Weights of a small GPT-style language model, trained from scratch on English Wikipedia: 37.5M parameters, 401M tokens.
Each number is 500 + 50 x the weight over its row's rms, rounded and kept within 0 to 999. Layers, rows and columns count from 0. Numbers have three digits each. The size before them is the row's rms in percent of the matrix's.

# q: layer 9 attention query, 256x448, rms 0.0414, rows 61-63,125-127, columns 112-223
# k: layer 9 attention key, 128x448, rms 0.0395, rows 61-63, columns 112-223
# v: layer 9 attention value, 128x448, rms 0.102, rows 0-15, columns 112-223
# o: layer 9 attention output (transposed), 256x448, rms 0.214, rows 0-15,64-78, columns 112-223
q61 144:469446448529452383446510407563492506552422514475417555492492494581476561450463492479590450416484523547517479509515424536463528481623507496547456397585540480467439542528611457535579472512467460423516481632556469408499552407497530534554490542434478491399623476490471440532479468551412530483325502456498408465517510489466528532393439559508
q125 154:491450450513470371458516407538473571547392522499384527515503506587483527485457502494612446432480478508503486498481476498502563476571497462531444406611548489489457560515600414476564449528443486431510475617592463353480515434496493504543504513433468493406623500474471437534459459502397531490340472478503437471536505483473537548417413556523
k61 157:517559540512536537418559536535515503459575488435434420449530452519455428559441509555589460428476566484542466538531535578569564543520581456491489528519520525551449526554452440478466510541486565507534490539551415381414586499516492485533595545405485535456550527492517521527406459563464510530535500416530448549535445486505587523465519513489
q62 152:478464549424513519448390565464543522419569467446450476429466526452540524555583473511516488584449504478534485540542503478449469534482417508538487702472571500602543558486545611518505507550466465468505470523487569474472551513408458379602491506507566481449617477494544487562521473496434447582469385553447497576571518548474484595545534559467
q126 164:463460520443541492464420577479528441406576453462467473441430537450506520561570455510505502580446535484505475527581523476458451529501420498551472711471593468597492555486514605499508533552457475462463498523482565492482526536432466401607521473514547480459623482484551468541524463494417461556513414526451491549545555543502445618561529539472
k62 175:454631490454581523467417381460559461498643527498525503513444565546582524490429548533447493586469451465483531492494476486556532530539519498514515411478567515501470468491561618537563566475435414459472523537481634543494435470420573469582492475483458502498487528505528527527490418487446550481569459420543483560527469484500475604575409503506
q63 149:578470471551541509382461497516456576558511424420425559495551536507464448493415390415466532457532559522531468511558500508509455416454430489542594526461474468456422493530401391480642476465565493513565482396503539546514475591483520454561542524466489593511543503479481525421495505463504555477580603442520551571473489570550415438527466412537
q127 157:610483479556539506388448471511484536552510418408430542506574528514476465463442388382488550453540588535543471531565492491469442420444425488521587529447474457434425526508432369470624487470527497494581476400507565516484512577494514449544530530449472577512540489495510551449487484459523567478576596437539552563476489541556426453511448395524
k63 164:472511529464548584548527400425537505588523515518471320531530507480487542415538473539493495479446559499559461498616564597500479481567449433545393515526500510476529441491540536504521525486395574491510435468455515498455502557486425464465499521545569453462488508490412585511487485504529446474457542435456544525512538421462532488473499474542
v0 109:565571492538548518485531472559552449458491482547460460516505576404465534548522558428508482527597594517496521418471476532534463429416481447484487461407536508399488482493583522471492468538405510517543461579452405519538493521547540540515526471500512490460517513466529572503462572541616492530389514486484444506463470534498559472451546428516
o0 106:517523471481555436495542475492529506507531481472481509538532469451552476550444579506486489534375551511411486445382449523503606500471489518476490524460430543556494523460509476485518401419470519517547554473478516561494520454499507469496447513428441540515510445509479433531446515573527382494473525595474380517503497472496503494541505534486
o64 112:446486494411514529541599526469598514495508457538576524481470462465499493510471504484419484485486516540468566485462509472432564443513482560508487462511384493543614572402543429558500439412557534543492513450504552541455531548522445466480501490495466498514446542502591518496464416503473427521564507461630472464554514586468519587566500503479
v1 109:522566498435532477472399516503509485573441463458476581562519535560461465411504557511477458401586489399523495540525524512559478629373521426476527500491469541526547444455498416635450491560535504501601418617521479467423443445520510496541488495534477553504381453507386444482575453507518464489606440483508516424548529522513555507557491519497
o1 101:507420549565523559513540592555467521548501432556554477493518555456442555480550540439444498461545550614453543563535501490532483447539391505557493472487611479450510527509492544534504518614574549510505532482560577563495508556446491511477498472436527442509465481376558421471436567579519495528561486504513535379471479490502475593510476466503
o65 113:537468508553556475412511482491522493544611484503502575450643482457519517483575551480520560478472549571408521537572465476494427359490430551569406473448584527466502589524527566560540444577498608494427569542498607497507514549479556527446475391436464381442481480392552473495442546533562562493547507495460507438416526510576415477466468455514
v2 107:498447503368518477438506543421464529507474607507476488540451469465535600525473450548356358473623521517448528529521450549488505569486464479478459426511494537584495471544567572496433529524438493447510593531483465456466539517432504506493467518601536527425450506461465530513425442582416474568486466500474473496503484493462493583367552502524
o2 103:530489413585397514539496423581440501599493488533513482521525503482438480478538472497573553506471505429542572495486551476465475493457443464503434461495518414400495519404460515491504424480490473480515515452445565583517487483543546465502543483450527571500518515504470495524607512612536494433504574503552469340470489505447499499529512521482
o66 111:420493421633495565484538471490522500518531497536460506500434453456450490402602443540600537495477497478505461480501526497555521492466483510562424527468518400366508534558535491492526374524475556473564429413443556603489459536527590501590557454442532538491472497523449520534578596555593554504546539496659521449495514485515421447589428549512
v3 107:519503552482515557476520695555490523520541554576471543459577402402591459458505453471532481538448515454488436530554411499545551522440536457418547521502473493514458476522470505524548447467523489509539530557476541501551474490463555508520429494420412492405498469475454454518442496518441468517587552499433584515505497574506526545508503483588
o3 108:511613492549458551532454445456496536503544436530419527661451492518442477549533554556520506532552505506532489586483460408520563557530521522444519570445519516546456511492460476487427476460485513406490451526481501583454462535502477397464548514490557438458550487501502503459486492582620644576382483486495474441475525491556578551532479504405
o67 105:422578567565530518520468387497477457474513431428428502546506476472463532477502536521472470554500575540553487604474488379507493474590544497525544478498517502554513507465578553512384511504440473484446515543501447446472472530500504420435519500478542521365555467509444524510494554541645583543472435453461480443508596464556548561517496438452
v4 106:386516486538468474581504481464465502529505601500483552523517478460521468500479467464600513599545517487439437572518504506522494520543477429439439479575514490479593477607580569490519580464490493460431522550506535537497522446526463555593511482553496501447511532430528513436435458456552413515346490493537473473403696497550556503540423520557
o4 102:539508506528480480503484525508424472504497548421589364555542532445547571361456538456590421526500515472542506486531497479451472381492542438526483431442484553499538579491515408538538539606498468564502496446487499564542443558447481507517511474474430550537392459415462496504447495608552512447501482551544550476476532500451486542545453556491
o68 107:518497539585556521463527555495449455533507507447519534611486604410543544401424503495513409501463476488584538471457434452441468458520517456506528482455494558551525587525484450461522488545494640488461481464479380546497483562525512469536524465541532550562492586509438442504425666510524545423509529465509550575512566485488511535557466556450
v5 106:473511478547543475651483430454536571482486595489505505519473520562505502384559523453522489484466394447521525429454461474455469477438529535584531486451480530493493496447505537503499479528582534551403464464446535433453538515563590460492521490419428566445494494473487474499515572412468481480487543537439439487613610552457588557546455592473
o5 096:459479492501470526456486457492450422576581531534505505440467568528448561525461448473438566561536622501483443482445543478607464488569514521464505495542501587570550518572488470463485492511512525453507559459605431487514475434529572514523520537473486483525546481395554435515517465467544503487469395477497545497490492575409451490495443447474
o69 114:487471449497444535485514486514415457558587546531530507519421536528466525493424355533460462478531600501433416538543558532509469489537502485516521529503507577557548478570430450511560493500420479525511494469622465511489471436519529512452519498536511473569475471447523441479496439440553507613468475502608442500490460589554520513448488469467
v6 103:476484539532488362472507486490601487538481550541438454478551444489515588596521527554549480605524464456483519512502530539548506486458505467527577524486500472596507529494509477492516487428544486611491474535540454500470473446494484378498491496519537475530571532509554502499576481476491531518431412452544435472497512460460414531493429479356
o6 099:437476480496564573573564597413478469508474505494468510475498498591530508531562470490568505492574449458493472635554534476495550480484455542510404541476515547563455478545456599602543464570571458379460548554462552388504525451468467549514548443511433524505485430353537465526465510580526427457553520446552488398537533565547477457541514485561
o70 105:437485468495513530532486511454456452474490496478511488402465532541505338450513501505537512504486473514517482608558485486456538559487453541473479571457480550457468526449453486544529511541602357367500535539451535557503490396488494575531575479506502550511497418394491464529478469605474439541530532433508440547584458550560485461447560546553
v7 106:497465490466515481448567495542616537459507456483513499482446561474445468493498421488665430434431451507455466549534446542514460494457594500519447423466481573448420392530594523472405534572526437484492498447529398600501555506478492476438525477533450518539483504516485555480524462492384529500509531534501499627530558502589551480510479542569
o7 099:515537546552472553440526585451401525507589571502460508472445498466469451566491528541443474441448508542518527548453545526579516490569527486502489507486488461607451536378482557466542522340489536468495595511533436436508470448545469477536491409546601472497438487490506576539474571524559546445452494444455483503438486454501520555501489496408
o71 109:545554618477546567506557538520500528481504508491452526463479508556443541552548492559456442435514500523441478490512564443460463476541503483484522532490452488644475512505505488544528469449521588489462509575509447496524470457462478487533546400479512469454476500557541583502418616543557468417530531457411452452461506452456480527536530528455
v8 105:564546515503516480485431491476399396488482475441475526644524424486502522489518474457453488520480534532450572492429429545473523513514400518594487432452512474543514564454474551441395443556452585487485486509643505581424564375454454503487546426549495503493485555441427478499449446523438494477500510582501502476432583542497563552551544502543
o8 096:497500392601494440524440510544626572412558559568504510461610464543480576585535495481547408546554597551576415412622502474423565530571456497509572438541616459508467535437516537547432463432525465567607538563502507453500461496420501461521538561461526497468509465478473527491515529483512455427511492570615523526478449447541499454446501448466
o72 108:485565472593498486538519488451491591454531528459558502471532502477513568563534472433590436477490572495561400505575494502499545495496515434456562470489509424387554528506538521484498528436636450473535484521518528503501523534454565422544458447456527513490510476610513556470522475492414394498498486476455458562514452471501562485469517545440
v9 106:386492471565566478557524536416433561512537549453576492520594477493457480521559498453535522466569422514456522502479504516495503523534532439617450604398454406561571496367505451512485588414548506519519409604558503431484561488520466564558489487429509457530501507582565490514520582537549511520492560568530565535601574456476514441576592434540
o9 096:472494435470507574549435496557475486548465477510492456529564480440523517569416523462509446544410484406473405465417489513537439527533428476442536514602513561500569432501557517518535405502429420494472562526466474549536460565388451540430493468424488506500501483511539574528613479511542443590521478495397544555472434446493535458500458514642
o73 111:499552589503488520602497513604531442446472584504490480484580540373510491564442524517462448422500502490515446505466530489435465597489421560395573528545520540497473372511576466485535516527528474437484531563463489495540459605517420509414565489435565494462524497494609476416528441528542508486501533531434558525422379450469518497570458451598
v10 108:552502443561521576557571519573473436532539528510467519473484582495476533485535498559554520496520442546528442495535527400527518515473592465518485496453488459520560458416453476467473379450501597468447432479551584527532488494547455469541475554502464535412484416441488545492563492519402482494493420540505580413580525539539498515438517589584
o10 103:475521521457503512526488490432526475580518458548486517577522501488628483455484473615474545453492564464504562629574532490460500399542464496419588472513422535600430516482435622387546594540478532559529450509409500400542460513485526455506502461496458465502515512506447483594533588545409497553484573516537553477437547479513486521531513420477
o74 113:521477511435495577515435460525491446562506430505445540559456539493514560488495478470545538523517511497533515506654482597417533429518488492416470531508566439506436531496436618437514599501502472553540470459432465470470455488549580428537448422505476513500466467547465520497496560535494546548507552534557510523501532446516536477498484513456
v11 107:535459516542448583541502528506506499518514543449433446535489477493593452608545463495460405543504505492462449410450577556392536478452463498576474499516469491494531490509474487499592491456582471507437528468403496528515522580474590501436452439486523613500380518561457467432481410562629470420493522562537498510487508482481568649472548489496
o11 103:452527425491487463517583494504491529533503514510503528448476399530439500491549389447473467494490583550489492570564527512582490511401471440439543420523467528416530576534590516457401463483546532404570622487589465509517489521536541611541463493508491533546490425470502476569511515467469458546461553494527453534482546522550517587583591481491
o75 111:463656541522563464475565501511484573499451497502468492474532448530423429518542493500456507360517654491460537553481494498611440540511488455440549501514544481428564554545487506367454435444525434487521473435593453452469448542517521519580513529554390517489562509422453489527404538475431500512487541536509517510534535562537533463469563498442
v12 107:537531529502508541549507447512500425417497378510517501525434462592559572551499537581444499477490472489543502536485562548566489551530363430437458522536505543486575569487494485536458516374435512594513476493480562502464529562583552499378538385473402471533499521520533507430487424518577466512443477477541413401513536487563394534487639541436
o12 105:503518404478608413454549483467510533487412570444488503526512451465574526544487498472493479571499509533525435571553485487470520545543468512552474414533415482512459503548565447458444491514512405488559472587612465437483420567515502478551483506508526509513361444482461470543500484515533439473474520442597556491485543476523476481482432414508
o76 109:537489504564607435433563558506600584473526470519455417464471500469488504543527492470430508510552534540547435533543508532441489539539611533501525412498452510565460533503551405488471500531518456478510499575580548472446450581410481533469491592552523526532470394537483433535524503505521424450509513469609510478510459512534491492483445391433
v13 106:426488452425501479475459478409525454498534553617470414462524506557480474482555459448499521488531493432507491492568489510568544424553472481473450422400463566480458507463575503562480471432534444453472507496400456504582559553527585448381410523514487621607479412459443449578569582449470484514478415515506541416445454488370447539543464464621
o13 099:420498514583602438673478499524504374534389454424525508456470600570451432494457429532412464438515552455449539502378423544453434509503486499463478479476436462553504460457558490524529453551468441485540540608463522475422529489428442477488525484526598432422501478449542553460498506586448506600525596528450502548538497412513537470475527473561
o77 109:485453511567585478618546453531424438603468473466533460425451527459424411566524450546487478589516543518422533529316451466433368458436503471524510448499506506482462494450538488564480500471558400491450583483493533488495437486496482456439552433511530463485510565500558553518535388608504494604469528471484424518500482452593505472443503479479
v14 108:500574506526548523541440461444453409495457437546482480479570583539454483665487618629530536584534435471452532453612447479527470469444469474457457483541573524493509472527428487497530528524504494531445477490491465464464479447436567528448483477511560399526415519487491505364464512523422511560480546580467538503452491466509479529519458492584
o14 106:498498470426521518424569518552475535567557503436549495548474475553514464456440500428545510600536495493503461632445500582411495468505493490546600463434487516576546433493545448435497524530546592494475484499450515472390564482462466397506405494446483572461504499445519613577483480456577471563547501487555495419517522474396421496454528430474
o78 112:407526560517550479472539542511428549476550522429487452504627443427502521428504497428536506426468473422471470506361506532485515542564551514542563614454477510559507464544490439485458563456468500510549461524479493497345514507480480486525540487544484551541543548391518644602441561509556490541457425520559528491521642529489553528517475401497
v15 105:463516519539588611511480442481533429510542551436456499559521506491359494578449462529444470427478523537546471557521547465463470496529491509437506493528477494511627462475480514548653373480481542529467424431526587469444376569415409451535493470490598637542467510524514509551522636537482404473526467470503399449539451540555461417492488544526
o15 099:481506387517442503559478466356532554417514485480435511443484607518507495426612616462481403458441481438488446553443462511611452524521483513452517422499449578589576535510586471511481571622432507511518435496456471460471450532553430476489391493542553473482461522479440569492571514378482456507549505565498554542444520597524555440604470505428